Each number is 128 + 24 x the weight over its row's rms, rounded and kept within 0 to 255. Layers, rows and columns count from 0. Numbers have three digits each. The size before them is the row's rms in percent of the matrix's.

# layer 4 attention value, 256x256, rms 0.166, rows 50-127, columns 128-191
097:107098170122127140129087105085109179135164155106132130151109141109157148128133169148113103140101102132128100124126100090092151117151122133145111132136120150150142142116138081138116147112132177
124:115134118131110142144101113110129132096109124068112160095116116152143127191104140152084122102126114088131127118149123127161104148106106140165113109139090133197122151111111114107126152098138108
091:122126117147112129154162093148123137147145092143090124133080155112147120105146135057124129178113070155122088170117103154125107166151151150147131153169135153107114139113114178125114183143105113
098:142138135092122156116126127138134093136103117092140169150126099150119072094168099145155110142103089134105120081106140111145109107130135141129126112107134188130123106132118117131135133107128118
096:114092155124097171158092149147129121162139155143141173153134173147138136143119139117121141105135201141121107126149124129154122159082104097134072147121183112099153094164156153143132163059099098
105:167179136119094100145155124093107149116144150127119104131122124151089146125136125136174105136110142136124138138157148119117144156084098142129143127119125111162138103108095089143114120107075129
104:090127093128127144139173100125129108157106165137121072118099121144077111138128156129168115122081124134146099149106120115129129157099183082107155120135123182142146112093118166119122114128144100
096:130158133146173123152153101182098107121100122102154142133098136128126114109158137125130136105138131160157127117154155115127086077122131110131128121122156184136165181087124144134112116115143096
104:143128093116096121109094101135088130110141130138187106133111162129104142104152091120168104114152155130077144098098161150144136146127142152137156077110134129150098137120146150125078112097136106
097:107120170116113139125132127143099134147135134077157156099125152133079139075071106126123123128165130131164098142117125147138105106137107118107142148124120147136131153126108126113138157107098117
093:140124128127115149122109161124108167166119175120166109117126175105128123139113092163106148165149134153126136099098143147133133118178111143122148096093068163093086142126142171093138141186132127
115:142137138176160133130121113112136140150116119122110179146091148128120163131139116119144150163126170123134103126126123137155112107185121167130099089106119145175125124086104112143146109105129099
098:139108138129100130123134159111126139142147120156173103145165117156148138147116129136108109111152146121116154085132184126143115103092150126098142090111121089134095148086156180102124130112116092
086:102079080120116144133118117099108099142164091127126163145143133161127118126129099123126127106101130180098153129094149146121153116160151071139120145126116131117134135146074130126110142110113163
093:138114099095133158132141115190098127075116110132161110145121110114140101118100120133128113167130098146086158110147110143148126079124117122110095096127115108146152102134133116189149105122146127
093:119148149098137143133134121111157160109132132093150133118108127156147138068113132090142077141126107135121090149136163168130144119130098154133108094113110121156144085152130154100111136177122121
093:106115115182138109138128108097103150141132112140111144150172110130139134153136096155097090096143126119143113126084101099108120120116148134087169109167119126152136177126145124195127094108103115
094:159114134113125143103115112120103137139121117142109139088109188119135098149107152139118182165104151144087114122154165143125099141117098150109126095128132143108133118183149142130109117136123167
115:144113079184104134084094162096093143167145095105111154150152137138136120142100090136091174093125160154144187066104138106126110103131112146082129088093095147124100142104144108128143141095109135
101:130140109143127133136168095132140130160136077119190125125119124175123138133103135152103155113107132118111144128154082155065127101140129134155151137141142116093134195104118134164144136136115162
088:116121127120145131127150159116103103118062154131119123129125130142085147118139124141147119112121152094086134145158131094157069155121119165128102142154074108109130161138094146146149151144119117
100:128181116139133097120120134144131147118133122121097104077125115145111168099109097110150134123073180100157111169135130125139121129141144112135139108150124162164137129131077138112121141184174144
102:155154174132117113136130135157129104159088146152142134149109122166112134097135130138096114120127122105114130148140132100124125094083055160128147129182111138071118074132129096128110128115173140
110:116113107150175131131110077129100119147124111078111123162120154131120132145153158083138136099128089111136155130155112110143120106141113085122140107114119120141123137094115083108111096151114088
086:062080121103132142137129133149107138110115117137154117143104100086149154115081133148108123101105140131099108125117118130148166160107111129116123125125113133146162174123090126155151107132101115
092:146154123138096118116110158130103129172111151131084121115116180099169123145139111129168128121100133132112125151155109183164076141113111143123118138122164114151148098107120095106122123181122129
100:138131113155123119152123145122122110178189131115118123142153112157178148163102117120148129123117128112112158128120074108082126105065195110105131143114147124088114110174107159130098160116158135
097:150124106107164149118113110137127150127114097142134140154109137136129159161151127135126149153118148066163146104117118133138135109156090151114089130129118143154116132134130117128124143170114110
111:122150206140143124103107139159140123114081136139135103098126142093171147108129155101123143152151078161102109170128138131200114134127114138106121142128148094159113043147115138100126166099085112
090:131151099127074140123106150105147141101105138117127110170117143111114151141149114170126170117142169125128098121135118101129122115122103120167130128103105126132150119121126143149132157135058096
110:140101134126116127115133097126121103085145118132119135097156082157121157103094142128143112106097102165106190123131135125121183109147079148156115157102136133157092120140152162143138162116190135
111:129109082130126111092056180124128101128122068120144146132143142144107119163114123130088121121139123146097124083139102116167078154149164124139131155134071128117130125121118124063133102106130158
100:138143174103164138082107138076131144125142133139070143131125076139090118134133157137106129139147147138138104106138116147139143107055122140132131117148130125183109111095156088152143091076120141
094:161130105075154135119106081100180131136109138123119122130122114135130130130103138143110087121131093116075117125142149144128194161120141157187198127144145162144169151135132139141120106131124169
103:145130160120129168139148127099170142144139160114127123125145173113193176132129087082128117130050119136130103154102146108164115125089120168129138127102139164147114126109138111109096114137118140
113:118120125124122147102108128178119144157139135160108146139131144139121115119140100107098130086085167130078110116151146121126145173135139146119110124095081142168121111108153195115153119095105135
096:088140124122156159145139139141106147130084095098084095117102166108142142112161112129180131136156087111125116145155107133190139101116091124120131127151097157125179099119134124132103156145097106
096:138118073125104127063120147111105123100091119139141107069155131123095099146131129150088116135084108127126128129125140155127121184133173110095133077127135104134116108095131098089108132142127137
092:122149122130137070137122096113135110133114143144116150149121178101114123108123118108130136124144128094099132097157099149156096106135154096114153116116167115105104111134129118106113129145125115
105:118137167134124123123104161132124151138162150132120142118136133164128151100098059106130150089149129113139117141120123149127141147115093131139116106105170094134130130098094114107098187177117102
091:150108100071113145123119155121151119074084133134116124123121132123116099146115100151107118134124178129110133107141127173142106078133151086130147134081079142113150090089104136126132144123163107
085:122126134144127123154158186122087124122147126134103130147139093098151129103140159134145118111108100102134070124140125079098135139104141159127145110133137120123159139147114106130153118111143153
101:174144134102126123130173162080180120134123115126134114099163113113156119139135123126138109164134098135145137109144092132127133105144135121123154134147194129147128124119140129140101101155104074
087:146134152149113083128122127129136121144142135090163128130134124152133109090145093156155139137103147126135200100103163105150115119132108077105147119146106143110158148140115112076145137061090091
104:130170100142123126129143129164105128116185138107124105122129153102141117128138095082112167169133126126122099123147132143145127139141098094108161083136126095101091108136096117145122125095085152
100:139142116155133126134143155126135110139133163135130099182125114112127143192124127123145094145110131112133179114123102124138176113150132114137122187144130171116156147132109134113128140125122099
094:131162106172140129112121115159111130136124099121108152136099162126100157087122174125107136117105146141100115144122141139130163105130105125163145137105111173161160139146131111134127082104091129
095:126115137124132144107108145141128076139150132108141105134119105118155156139131144139137130138118112123161154111157095115121121153101120151109107110197100134109123087111194143091099094176123093
093:106101126115183160115102166158129131145115123180148119113132121100177142123105137188071133142085112167119106144158120049164132154141147135110102129115144125159093108118141117127136147125118124
087:103181139167103129142119110102139180101123122117115178107101121118094125122153157133103122130143126108120159128159114136165123127101121128164122133125136149138085123134151151130137067162129122
097:139147110087118073148149120120179090091125122141150111137148123141158142125152132119138107122139129150124142118139091109129096100124115118106138144142131105121148078132114116095141114130170153
090:157097139101109124144098154094128130115124131086152121098097116149154117144128146132128157078137171146103083150124111158119126201143178117159141128116120170134168171089114153152131109102138158
095:079135158117120134107168113087121163124181141138127101127130108122141128144123132118150133140113101152179117153121139117100162118111137147151118072131135144094143099108157089143112111141110151
092:107129085130144141138137107170095109126145163099107151137100097070125115143174145106153178141154163182112121148119149133136113111097106097140165149120094097101151100141120112119131155125123113
114:145164136168128118136131096142149140118105147197130163131126135146112139094117125124139142119159121112146102125151143099117118124123116126181116149132130123103160157149128100114130118126131151
102:118118144097110151058149104086125130152120147171146120081153179134150110119115157117141160119089150125084145136120133123087140154182107128128132106126169119121112149101128149145136117147151163
094:120129145163120115109141139078123165156147140124107136116135129137130148125143113130135120182146166120116139172103091131164104122132095128112156115127137111111136101140107151127103172105109139
106:118144123133112140114111145095139150124156159185138115154141142211103196089117135179117139113085185177142116123166133162138137155079123148161123125135127106094133095169148118144146142125167121
106:112141157119137161130133150194104090114176136153119133147132060122097114153136143124159129107152173184168150133146135140102140120144146127102119089135145066148123114152109136104154160108114181
089:147108113150137110138156065118116134116208098172097114199144125154095169098141154099118141182128138140152122133102121113114113131121128152115144107149094127131108109170105142100099119116091123
099:140097166130117113130135119163122125150139101133133146158104157128162096101089119134145092120149137072111130098159117086146092147148115189115110130108122148167081098162127144116109091090143161
091:120117138098162155170094096086141111122156156133147157133094127110125123107138114127177096104170147094093142132134115126141101175128120135158126117107114105134149138175123155118083139138164128
102:136120132169102108165127142143126113120108134099128131141138163103149146119110123122124140100130117154119103138122154155091150104106090094125124121120132134090103110142165138102142129162132119
100:178091110119099153087121105116128066090144118147168145130129119129134124089147095131161138114125129169114132107147084136091115151122123137114127150128123142135152125136107173160134125115157134
093:172137119125162112156123153120149146167087111175138143126126133159082112123112151138166115146103114155129180068126183128134145113144144124127109124164103141164168152145118152140117122128133151
092:081136133152114160084125086135118098127120103147159125119157127121146113142125111162113131149157125133146112110136142150053153124088134117170103100153127124123103158145112124141109144099139117
107:111168157129158095082142135142094179114154125154108137181148103102136117141133108089165101133138123099137121112101117136142112126153115103112127121141107090168144130150105093153130145125161126
096:098142110151147107164131141107124157112159107132113112172094147157131168160075110107129128138184108133152088174105096105115142156160095120144113112145127136104116124104154092109182169115154122
102:085117159142125173141170155116183064125160158142117116132118099145144123123123118167126115092123118159187092083144120145142153128112110135131153133153137106141149154166162103134113121158100108
093:093138112150136140110161101101129109128125133133147141156143125103118153147154167151112168153122165103124210158127139095147153092090158137098171124135107130121133190140129107150093128141106116
111:116139141110145137104111137150127064125125154172166137149110099082164144128125104164077125172152113122138089146120135139142154158136097147098104105186108139154108079099174157101109160115068106
107:127088133092151114115132134114099166136099095106100066062144098140101117101134144128094112115179153131128108143135151127112114146120126093130115097112117151124087119134142137097106115137156114
095:182116133152136116092148156125137129136117124128150176112135109112133116173174088112148114111117141127147145134109119146112151109152123172104144158132132096154142155105173126110135095106131130
124:132115100142068110130115124122114117139122119136132151104105141123165151111138131131155153114107135114093177099099122116120112125163117094104124136078145150152080122173118115094139132150068137
110:127141112116123143169102143159160085189102149152140122150124121081153089101153077128141122147124123168177106169119152118146106122124134113165153142130124120102109116162144134187121135113108129
112:164179133113135134123170132129131101141101190099132139150120119107147105123144128143142126137106132149143109141155144120134121114109132129111157108150144048133169105113117121117110134116104128
092:139177126131113106088103120105122114120148120119108162148109144152113121140124150157116140128177100080128129155130113159171100155117114132132152057101099121146159121108132118128105106136109127
093:138122134139072097110140128122143136098093110114149148160129121108190139166112112131109099123138089134123144112156150114100149134105150151124130153125161129134132128139137144148102104145104096
# layer 4 attention output (transposed), 256x256, rms 0.129, rows 50-127, columns 128-191
096:118104119146120129147105143131153141140128117114087116086124126133120152124125116139152112120133068101148120143128142116117139163096112087101141168090097126148148148143127122168149082117097172
105:113119118109116100151123163127106113136117135133119101153116139134111109092138127150138157107118146136125129130155148081139180118094158133133124103126138127148140114129200137131144190097125143
093:122123125139099130121145140129123109096114138094078099158145139125114140135109132136119176105115114116127134075110151123105129114102117087097152111109141093123141128125145105153112084114128150
099:118104140149127138160122123117138124099144112120129133133101129146103130110123136109145124117153095161137077152112086104125122100119165117112120170094120149131139146169171163085123116126143122
099:200140164126114127098127125130168143111136079137168151067096164162118134153165122141126170143142124149111152106094167131121103113150087123111099112147148133112127137102130132124128091135098139
100:134104104135107133126131136171144068137130098128103114132140101103159131140116124150143159125125140099159105131138127141164172112111120126109102132154128130129119137126138133138148156128106146
103:122126137169155146118151176117132098146096141104116091151131113137159138097101101139112092119128146140108088107097126133123140110159102114105103138125117162111140126141148164162109138142091147
095:126098123126135141124130135145125125138137134129127132127091110091150119127077132128101094127138151132113108116089111170098104125109124143138096122119116138120146152157098153151149126107171143
100:132115159165082091146133168111102119132124091111132098117152116138147147155107126144065141104112142130120099131119106137111125108114098149117111109152131121100124124138103137135112165115146165
101:075119148199111146181140158129124095155131158165133119123133106156182144076163097119127155122128127127129102144199146150132127088148136118090132176096138140121131062135083111128098122131129156
098:104115132148122102118124121138086130136151133172140130142095124100104164112178098130137108154178089136130169104129143177124102156128147110098122131171139158111146130119159085096102140151123116
100:153147155143129103129120139168170116092154132113141149127140129148142146150047154115079092158101104098164115194159137134113125160115106135112158083134107147151147125142109128087099150112145142
093:093144149139128118091151114165145108158125118161127102120121119159112113125122133141138162108121132116128178096138164157140153087135171127119092120108101117132121165117091085131165141120137131
092:180155168122122122117154131121150098115132111153117116114106120143161141117130134163155141107159134127098140118109086136109123167138163123136126147154150138166132064102159118109132140130097129
097:081120116148143138110106116111152150114151109119120103104085118142148141096100161125124146159124144134120139150142113124109157125116146116168162155118158136145148137115135128147129148120160164
097:147125118133124114111115154119115121110163146179096122121113111147142110157120141137084127102156117110156088121090166075135151141152101126144157131142131132133149113156135105110136092183142125
096:118147143120129092168123110174121191136143109127142143163151133118121082127161091146126110116123136131128105151135078116138171164146147136077118144134101142160120165109144135124161125137107104
094:139121110110138102155071132116101116130069140141120066167142138167128121113161145102155115119097136156127149098125123146128110168091132143120120095118116133156122117115109125125146137133128103
103:121164151174133173097129114095159162105101123103129126164136110127139122137125128131131116114098105145133089095154130156190157111132164121127118122177137134114115114119104155104129108133099137
098:101120090106169140149159131124175180094130152130132151128154115137114159130163096108086101110124124146117110133130128123163137153087143129148135096128122125094093109163093108113137101096110137
099:100122121153116104135095089127119147092123104123167113144081118135120141112141135129107114127121107140137135159109113100089110131128124126122125141147125157117137117085121094116138133143129150
100:104116144138116153117129119134118113139134117106107114140171130122146156129124073123096132086135105092119143126113114098096158189124153148105219129132126089101134097104131141137163123125145122
102:155131125139139129145126114111129126122102128150125111101158101178181123126107154126142139119180096141140112144134073095093127146182120092139119168127132094140101159143182146130114093104118122
105:100131151148153103112180138123149082107107103124133140142131150080160126135143096130112132148129137150132105129105097117161088163136130107122094115136169118111127119147095133101147150081113094
100:183108117148094148142143138148063164154125151142134116157136119091130137116143159097126098140106120138131144094116130118151147115182105180148141119121126138182163121063127160082125135153118101
097:150113156131127135119093136181097128147110128095061152120140104131121141113116142139146130111099100112125138148159125106168097112166132103167101129105150146139147110156112127132136117130151116
098:130081129146116114139131103136120182116128157125118131121137104106161100130161140159159118155122118120134100186093159129151127127135158144110120140109157110085102146080150125124136115122121131
097:128151094154168184147096123130136150162101127151150132129165077180107136145147127142084157172135156103132160128165120104110138139126168150174152139162119158152131107124139101122135143099134129
106:146127172106140135174099172104153090136139158090129081126155092120131167120088119149125109103132114108133083125108126102150137118166134131066091101144131115152166116114125113120116124153100094
096:126088094134130144126090128130086131132126164135122094120156083095118128121149139143137121106087130073115121117153173112095123115130148126177145194134130142127195098168107127149126152110099132
105:176114145117118125129164106119137114130127136093142130115131106148099119168168127174172120108133128147112142127139136101112142143156150156112143139101115144142090117144110100100149133156113081
103:117108141143164111125186125166145129094133114160130088154079155097160142088130120110129132115131121125149151176122122107153130144151107116152119130165164137155150170136119138100101150109121118
100:126108098149151134151133091132107116103127130120122109103101130156154151148086165153110123139118096089124120142140133163156109150093141127130135120167090088153143136099174134161137161091111112
098:123121142130143123135143157133102107095105122167098107141106128130164135088119144109143124127162092163117092173119114123170086130163164115117095099115097082144093159094111155123121125117103115
101:105145117147096159110117098161136138151186183121132103109078149148127064112110149097123129100175073125116131124113129146126137106134139147136154079125131164140146094106130124134116134109099112
097:125179165097144124115114114140109147125124102129135129138182120153113159132091115128169113163162123074117163107108182130115121142150104143111138115137131124141134140112122110157175133148138112
101:188112166171142155142087149137155107137141177153073103124150101112143147092139160091123103169126140138124108146108133083137120135118109124130172084156129121118158099135109125136135123134124067
094:101121133143110143136159118165100106148126141108116083129146157182103127126131100147118146117145150119086115112154131127179102101137173130128165098118079162130163132150136083116100113142114110
099:117101081093129142123134142145083149103131133096127190082107159164160143150099087140182151144104127121126116134120127099161085072132156060150125175063135093091136137118125141126120075132147113
099:119114115093083168162130169103129160131110112186144168127174111117164150111115125130145138150126134104135126117129193131114172131145127143171151142125117108121145136125138167083140153155114133
095:129166134122144120174152107103130103123158142106116134106116141124102119106126132148112127129158130113120112113156102159135166141113124134134143132188124156147137154163120156105110125155091114
094:155144109145128093091159161133133129117118122109126151141129102122137121105104082132105111139109151129120112135175158124150105108089085117142114134157106068126133112062095150125107126126132133
103:139130075129136151127111148104100122155150122130134163151079136108139135121130113181122149091100113159124093109096112137154089135152167170101117120118092117118134144154077160148146135170171138
097:123134146151102073080142171130167140134124096161131137135163152108131133158144101143123126175123151114126141126136124153143149148141138129063166153129128099129150089152087122116117132113115125
098:125097172112140143124170096105114127151101174151089103167128114129146135111117124163151133120122145121123137183103113109158142105115133123098136140136131157133150123091088115184153087124138165
102:122114099110160099151087135147085118125149130176150101143158112143135172125106127150147095134116150166119080097074139151127129099145167107127174153171108138089154112193102147102132106110162155
101:120127148140170165150152116161149095095117136123148132155108137150121117141110131128112088132149164121144072128130148103168074124146125137135136128083141153130135096125111140136121124128168127
097:126117161147132140145091124130074139115151121176145106148129140132104153142110143134145131146146104154070154148080137111114153161138148122162152152143168127142157167116131104112103154119114111
099:150156153147122121102140112146097069098135112134163115132138125149101159155115116155089113147122083134154150118125134104157118108147141139101119124081138125116139105136132115141129120101115098
095:130119089130145106150118150149153137140109118093084164097090145152189105127118125116131158122106126109103143144095136089133135163134160107138109088121157103138118103124164138092124172146159094
102:095122092152102139146119108117104158178118121140129154131160134148110118079109104146134140131122163145119109139093086114121083138111117134166134131137119156152149137131120120152085122110091119
099:127162113112149097134138159148167111144137164132146159136160117124122110144119148119144104101078092099146091155120106121123146148148131140120146117103111121103161144089152096108142137135103174
102:145104118142097167099084133137164100100133126140139120163097138168125120121127135140088147108107111169138087148122132087111091118162143117164136157128124100110174170125147143109144169142174112
096:165153111143117131113102121113137174122151120119142124101115125101135162133142175143108141155127138149120102173112134084109115145138127129141122113175161147137101073149150141103114104118163188
107:148137108115153150135125136149173130135122124101150128141111136131131131129113136130148086172092081137131165153097110120134085175135138109143134122109117138084097112145105112160123126122124135
099:105135150112071136115084071128138130175163119078143145140173122141157170146154114142142130124130142082079159100111135125142143096118131137110115146111179131137126141122081149109083156172108147
097:117136138114136152143097096112151159123160141134113106139141097153135168126117136184101132134112115113141162116125137128109116168129085132129114138136124118121093122162124102177109134131105130
101:162133100128112153086117092146101179154163121157143148082119108143073110164141086074133155150120116119150097106124167144123129133112093118109102133117146119128120156101105137167106110134109157
104:186102151142127096148126123124175134119138072095163120151123116115140115123173107143135142100129154124126136109143127139140124177099143132077151136129131086097166112111105139055105099110157134
097:098099155125146159117132139124113174116109118116129146105163119125177132095105170095147129104116098146101146153175120136156137175094150204137164141130152110145149137126126116137095124143139146
099:102165116138134154099134156112151139166164134120136171119183108148114100139094137096145047116136103106154122157130128119132159139101134117140091118076131133110174096144127091128130104157168146
092:151128132105131140089152145114133135138131102096109127115137148096164118094125118089171144141093137151141093124134138107143101142118125103111102124106126148153144128138164106065143131172167155
102:166139099141130103149109138141109114096138097112155168129122116101120086158142158163146183159129133137148124100125152121112127135158104118165101115135113131124139138136153117109151146171127158
096:113101176116150114125169129124131195184141097119138179099127118127122137131128188141144095160128166149144134131095116113085147124130105144143125145139135120136090163104135116120137100116149146
094:145055145116085074112145149116100166141126142133101099124188162159134137155121089107123124156150109094143158125122117159118147138201090137137080143163074166123145174137105122158147074093119104
098:145104110142138116116131151117133136139127120099136083148114123133137107154135143169110141136116085116121102120119090118143096129141166148105119119107169085108160099129169130079089158128124141
105:134137182117118130134147128132132111151113112114096124130128120104163159132137158105163097144114140142134140070112150103135094145129129093119104124150126144160147125125132130114150102116114072
094:146147139159078084136159128141118172192105150164136116137164131166142149135152156147153120103114093109132113093135126090134125116102150110105147169118129109089103177129110131098112157123107157
102:156094171153128143139171132157114131103140086080147143158138092075106121099138151080149096109128148134154095097105145139134105159131119134144137146082160107118173131070113081134106081121110134
099:159100125147120118123139157152158121090139130129165114119142138150111080094148122128174103155164094163140161104140114123086094117084126135125120144126086159167103135102121145148146147132113122
108:131139130121139114097055123115140112104128131148138133136139144142107136153080152092134140113143123158106101120143151168126154145138140140120159127168141170186128088092124109133097172155137114
104:155097133159201175090153134113123085143139094135086117122126157143169124152145109139114123090112154151179163108156164107117153154150099151095133103136113087144115102138118149128096141126126109
099:161118086125116103095135118180101102149162141116152132101148109134116184153117166118148129117122120159135145145152095104104139112103127083101132184115134152123139164115114134138124151139146134
111:159124122114133158099117124104111158144134106109134118135154144134165175159097077149159096148137099149165139137113122136129121092125070138157136090077116142164170134166142134125124102167159122
101:133126139126147086125109144144176150093108124115142115117070122101075165165133135135142143177125115126124089115123100164136123153149101107137170134164138122115153154112182105118122112131131078
101:135089106135129090144097141200107140141151169124113081130136102108116129103147129104109116116126066156102090119118116180147112141141113154110131187113157102125157155118149123114115143096109136
095:097097154126144102081126161112119106113107069111137116159129128154152166169162139115162120101144129144101101193163121086138119131099162130149132162107162075161115080168194128163124123133105120
095:129113114162095082152142120133139122145126129133180133120101136128139142114154142088109140146094101175156124137124151154114119129099166128147112109130114125124089152135128160133143135133114137
# layer 4 attention query, 256x256, rms 0.13, rows 128-156, columns 128-191
108:186156149108137159145110105108127140132162168109116155099197113125157127172140123113135128100168152082119106157129128134153197142100149163142122122131112124132128104096138158137156111138157123
098:126095133090146134102140139103113137161155141103146129148133200135112110120143145141141133106127098138154104145153131119161131151113165113115124105120076116140089132100135128117117126104136123
101:126096099106120129125069116127151138137170146118103148112078101103130130137154160110145163148158114091140120140107156129118147121071110157104131099168105163121159108147107102137167139134127073
103:141182137106125153117133094114089127162124147115132103123139137150109131112146121131137131122159123129157145133074089155157126167167124141121178164151096138112160112138158169119153118135121175
099:116114140149142080119094131113113171116105109166121117121121152087147151146135112150132099103142156124146145134170153192157127112097108147166132102141151168108107138122123138106121127122157140
092:127120153192116143158147145149178148110119141167130120117159142165176114154146139153115132156071140132161150136156113152098123121145081102134106144066129099127131114118109109126129133120097110
105:093090139137136130168150138098100152129141133147145135115147127137136112079137107145117110149062142169127155127150118126118138147143113100138118134104093138120076119131163100121092156115141097
096:144164158091147189111150119141103114163160149128134148135137103080126118101129102132144142174156123135153131113112106136137133098151115108104136103094096130105131120139120133154129132156112127
095:155139093125154091128160132113162147141109147141123180074111116140149145129099094157141148134116116134130143145187098103119124118103129096145082159138099125126104130110118063110110124124124110
094:156110153132143122112109150131091127135139145120138153134111107122065130157115133112144125141176133094134115156092142139156126108112121117143131099130108147078153140119145102150171147134113118
109:096126125110131128125133101122095120102162154094142126127143141160111113077150104136112111156126172120125126150149124143109137151107084128160119188115116147178096162100171131143092146120104122
106:140123141121110092104077123141145112099098106123138118127125140140168116141141124083106093143153129093127124123117137174140118145108110123158098116124153129154102116091116122094173120140177109
110:119157103132116138121133108124135143181123165108099159121108149120154115119114146148086141117092111126099149096144132132151142141120164114156184131124120123150119127158139111106169155152122158
108:098121157131110114132139122143134119092122147155149130125149107086107116146131145215121133138143103101144141089121127104132137100139129098088112099117089130049144135153175123151159140127139146
100:116114120144143143118173133094111158120143176101116146121162076140084100130097138173143173130070143095155155106149106132116114128139137119152141115096108110094111129135128150158149150146081155
106:093125130109108130157132131151147123162135117176110159145117180131141132130133126102140078166143136134155108128141133150138174125110147161170131141111171151120141146157122155111121132136131129
104:174073138122134119109146096113120107141128095077136139117153115126098139115115124111122109100181130103083116130173135090060137105101123120135087131096157136152136132161108144113142155133096132
100:140146169110107132132070124135123105077138102160150112130110105135131158125180141148099139136149082132163134161096094113140118137118169133118112147122134140161097111113092117128088173116147129
104:171129087071109129129099147145179126152118115144139123131116133132122126132133147088111121133139137150151113135114120139111102126135116145139112158166114110172106084145112124095102124114106115
091:109083124176135101136111163124120123132148125182140161098116128106094135106126121118168102096153121149156117135137121139108153133144108137078121135138147152156134168147131095126122090108115140
103:141117115114104113117146122142145101161108100098132174104130140152122143132105140092138105110152105172145075112094083131090096127164145114132079170162142116156152134163142191094129135099098075
091:128095152102130113146179114140127144125178108123105110104132101121151113148136121159142123157179147144111138114142135133174137121089130138159117117136138141106128094103161150153153120116152161
084:118129080140150140100180093131116160116141180093101103112133143105118095135110144155157140127105163133104161188145113137166112158120156091145156116191132140098138151100122165149124119159122146
103:143123145103137120142164117139113114075103155088119154119104084072104112164111152176142132105117110117096139110092123112099103152145153122120176104162130141124168079150133132129126088161109135
103:117109155155101128140102123097103148122124105129101125155149126144120113138121138090119147158092124122169123108121118121105113122153153098098129114129115133104107090142144136111120094131154124
095:144173110088127118134106100152129149115137181156155144107111135146132115125131095164115145121114125087124134123190107070134149123089133143083174103192120157127138112123112165144097152136151127
092:108141138106104163156078118109140092141130117140147126143104126078129119088118108121121106098106118130146131139153143127156114112148134127107168123143149146120098161161170186073140134134136143
099:172144127102103099136154107106134139134085137129140074141163121084148130146109117145141123150146115107162102109133147099123097103131129109143140111166105074116163159136106134109144127092162133
102:121107188091135103139118078130116125084102153139173131157143150147140128126124099133136133103131114135147097139116146124165179120118110096116158168104129173107130113055078122106140138099112139
# layer 4 attention key, 256x256, rms 0.13, rows 128-156, columns 128-191
088:101121133146121076128085151104145179108117131111088132143122114135134063118157145159122079143114115169116196176137102115117084149084125134139110116138195143135127069086113094151176130104142136
094:122124139132150104124144107137134151081083074140133120149117147138122130085065079147134091154096150133119160128124117158123099104118122118129152131135183123126126151092144139137080094120115095
086:120127130162096086125127150122130134139098120154154162114130158144147139133109143067167125130107143119084155124086165088130127118139140099117141112126148112112163153083143109131127149108092139
090:119142121133130158102121121149119119130096157159139108122147122106095134156153084129138116159180134160141103156126134180131079096140141117092162113129130116151114151135136106146121120106128095
090:095191158101108115096112143149167159132128114134146138114138110160123135140159111101150101135177111147146151131113180134160140153110144096158148122091079124142118126135164152111087132119150155
098:120171106097140169130123119111110129134153132092129164105102152154138132100121151147098157146118188129119142105147147133112147153082121081098162147153123107141084102111119165123105199124152146
100:146122136144104164163137101113089126153131124116173135155137129172074127104099164149140124142144130152107146073099116133136153106142138094105133108128138101074158107108139144133133167139120166
092:112152126132122106152143105111113143149109134136139087127162134088169118108132124151094143094120138188098119159148122103111138147118129079100114131108160101164114127150120131124142119129113079
083:108157158123123105113145158099105154082125156121104109059094113148124120150162150139140121116154131087147106126120100151122129186093109101114113127128145091128137170115113158102119124136151108
084:102141145148108105150116158078124114089142146142117133115151118148130157138111152138085114066086086150153132134115156121120128117141125154114117096074093087128109193071112101184142142118118126
098:151132131144140116109167112126098093111111104167168141141140171088170107107155158154084126144144128107113153116111148109169117168142144163106128186111159115124153113151121090106133116173113107
098:123147114136116138149124142120153132119126145130125128153124160104192090170102118100129132113121117143130157106138118123159077104159135122152081115105082122096129121115101101132142133144053106
108:115125159139131180132114097158101122101147120112123112119128101167140151193136126122160143133153139151135094138107114119147130099084134115115137132121138111126138123126104160123106159153143139
096:139136086171092106107143136127124166145159160133124131080103166154109109145162098158144165088170147103093141114138141111127153159104124102130119128098131164101138122141150122133131133067115105
098:118121136128125129102098143149124119153185100107127097132132150165111143143121132128135151164127150177108145136093177146128109085156127140120175127138190121151120148123112123124143107090135152
090:107098129169123130116134179141120129101145087168103112157117107107103126123114141124108143104112140121127136130109136098194097165119132092109163091158134134105133101123129118083106125144113097
099:150112157120119095118102194104092163102149121102128116143107099108125154109128129092101139133119105117139148094161103100110135146125143133154117104094159141141168081090111144137091126162151115
088:129111116145102114122104165102133174110138089117164123085153166141154133149087105133150132153156159123132144095167129120127144114164126127143111124161127144135107134125150118161090111058183161
100:167159104071148099094101146113152109138161136093104135082077148134129134118121120105117126091110146118137118108118173143097129132157125127090137140135131170120109192115088099155128077062142093
091:148127136150104153139101123141101171113152133122088110101154106110103100066153127109094097109143147118093133137114102134132129161138147073105116117124115142141129134131129145154116041148083146
098:125148169205143156138131100115088097129094172119120148133127128100124146126127103118126124134167115138106149108122133127149125159124123122136122127147147127125129153155113134107094160153168099
094:098116125130116122103158103127099092140149113139068175166129152121127122197155118106104100117137136133148131083110142164143126115140123153131093148148109120125138146111107128137126154121100139
094:135103144093128098142127095129138100137150118152147129097142151103131151124129133115141110116093146156097099108128122129100148140155142111109116132133114154117134154136159093142147141178114167
103:174096114164133123119124130175124111088133108123136148159157096129144128093125154107127105150170127126185120117138108137112175110170117126114145138158123131120135144100097137141126131091174134
105:155071150124135116142103127133149129134137072142101096153089141196130111141117152135095140156131165110200080156130145148097116124136127111117133122144121147121149116129113147087123181114125113
096:117139125118161125165089154161108125102155171119109130115129136083144100108173116080176113136111149090079138107136129092140135117120153154154160143139134143103129132099103171145124125130086136
092:141174139101152121122115103107121115140121102112137158148147176117090112083122121150078157115146140113126102109149118110112147131080106174136149110123086115142086122144124132152135129159120087
100:131160123160133083073155097113090129105102135157132139157116122112115150148097147114161155123162131154103151131081116115153141121111117160159134127155169141157082117121131118147154095146128171
110:122143119147119103142152092115135126112146114123092154161133124113101131122079091123123136152115124089137112136164090130130158167084103113185161145114118092135104138128145123069087122100129082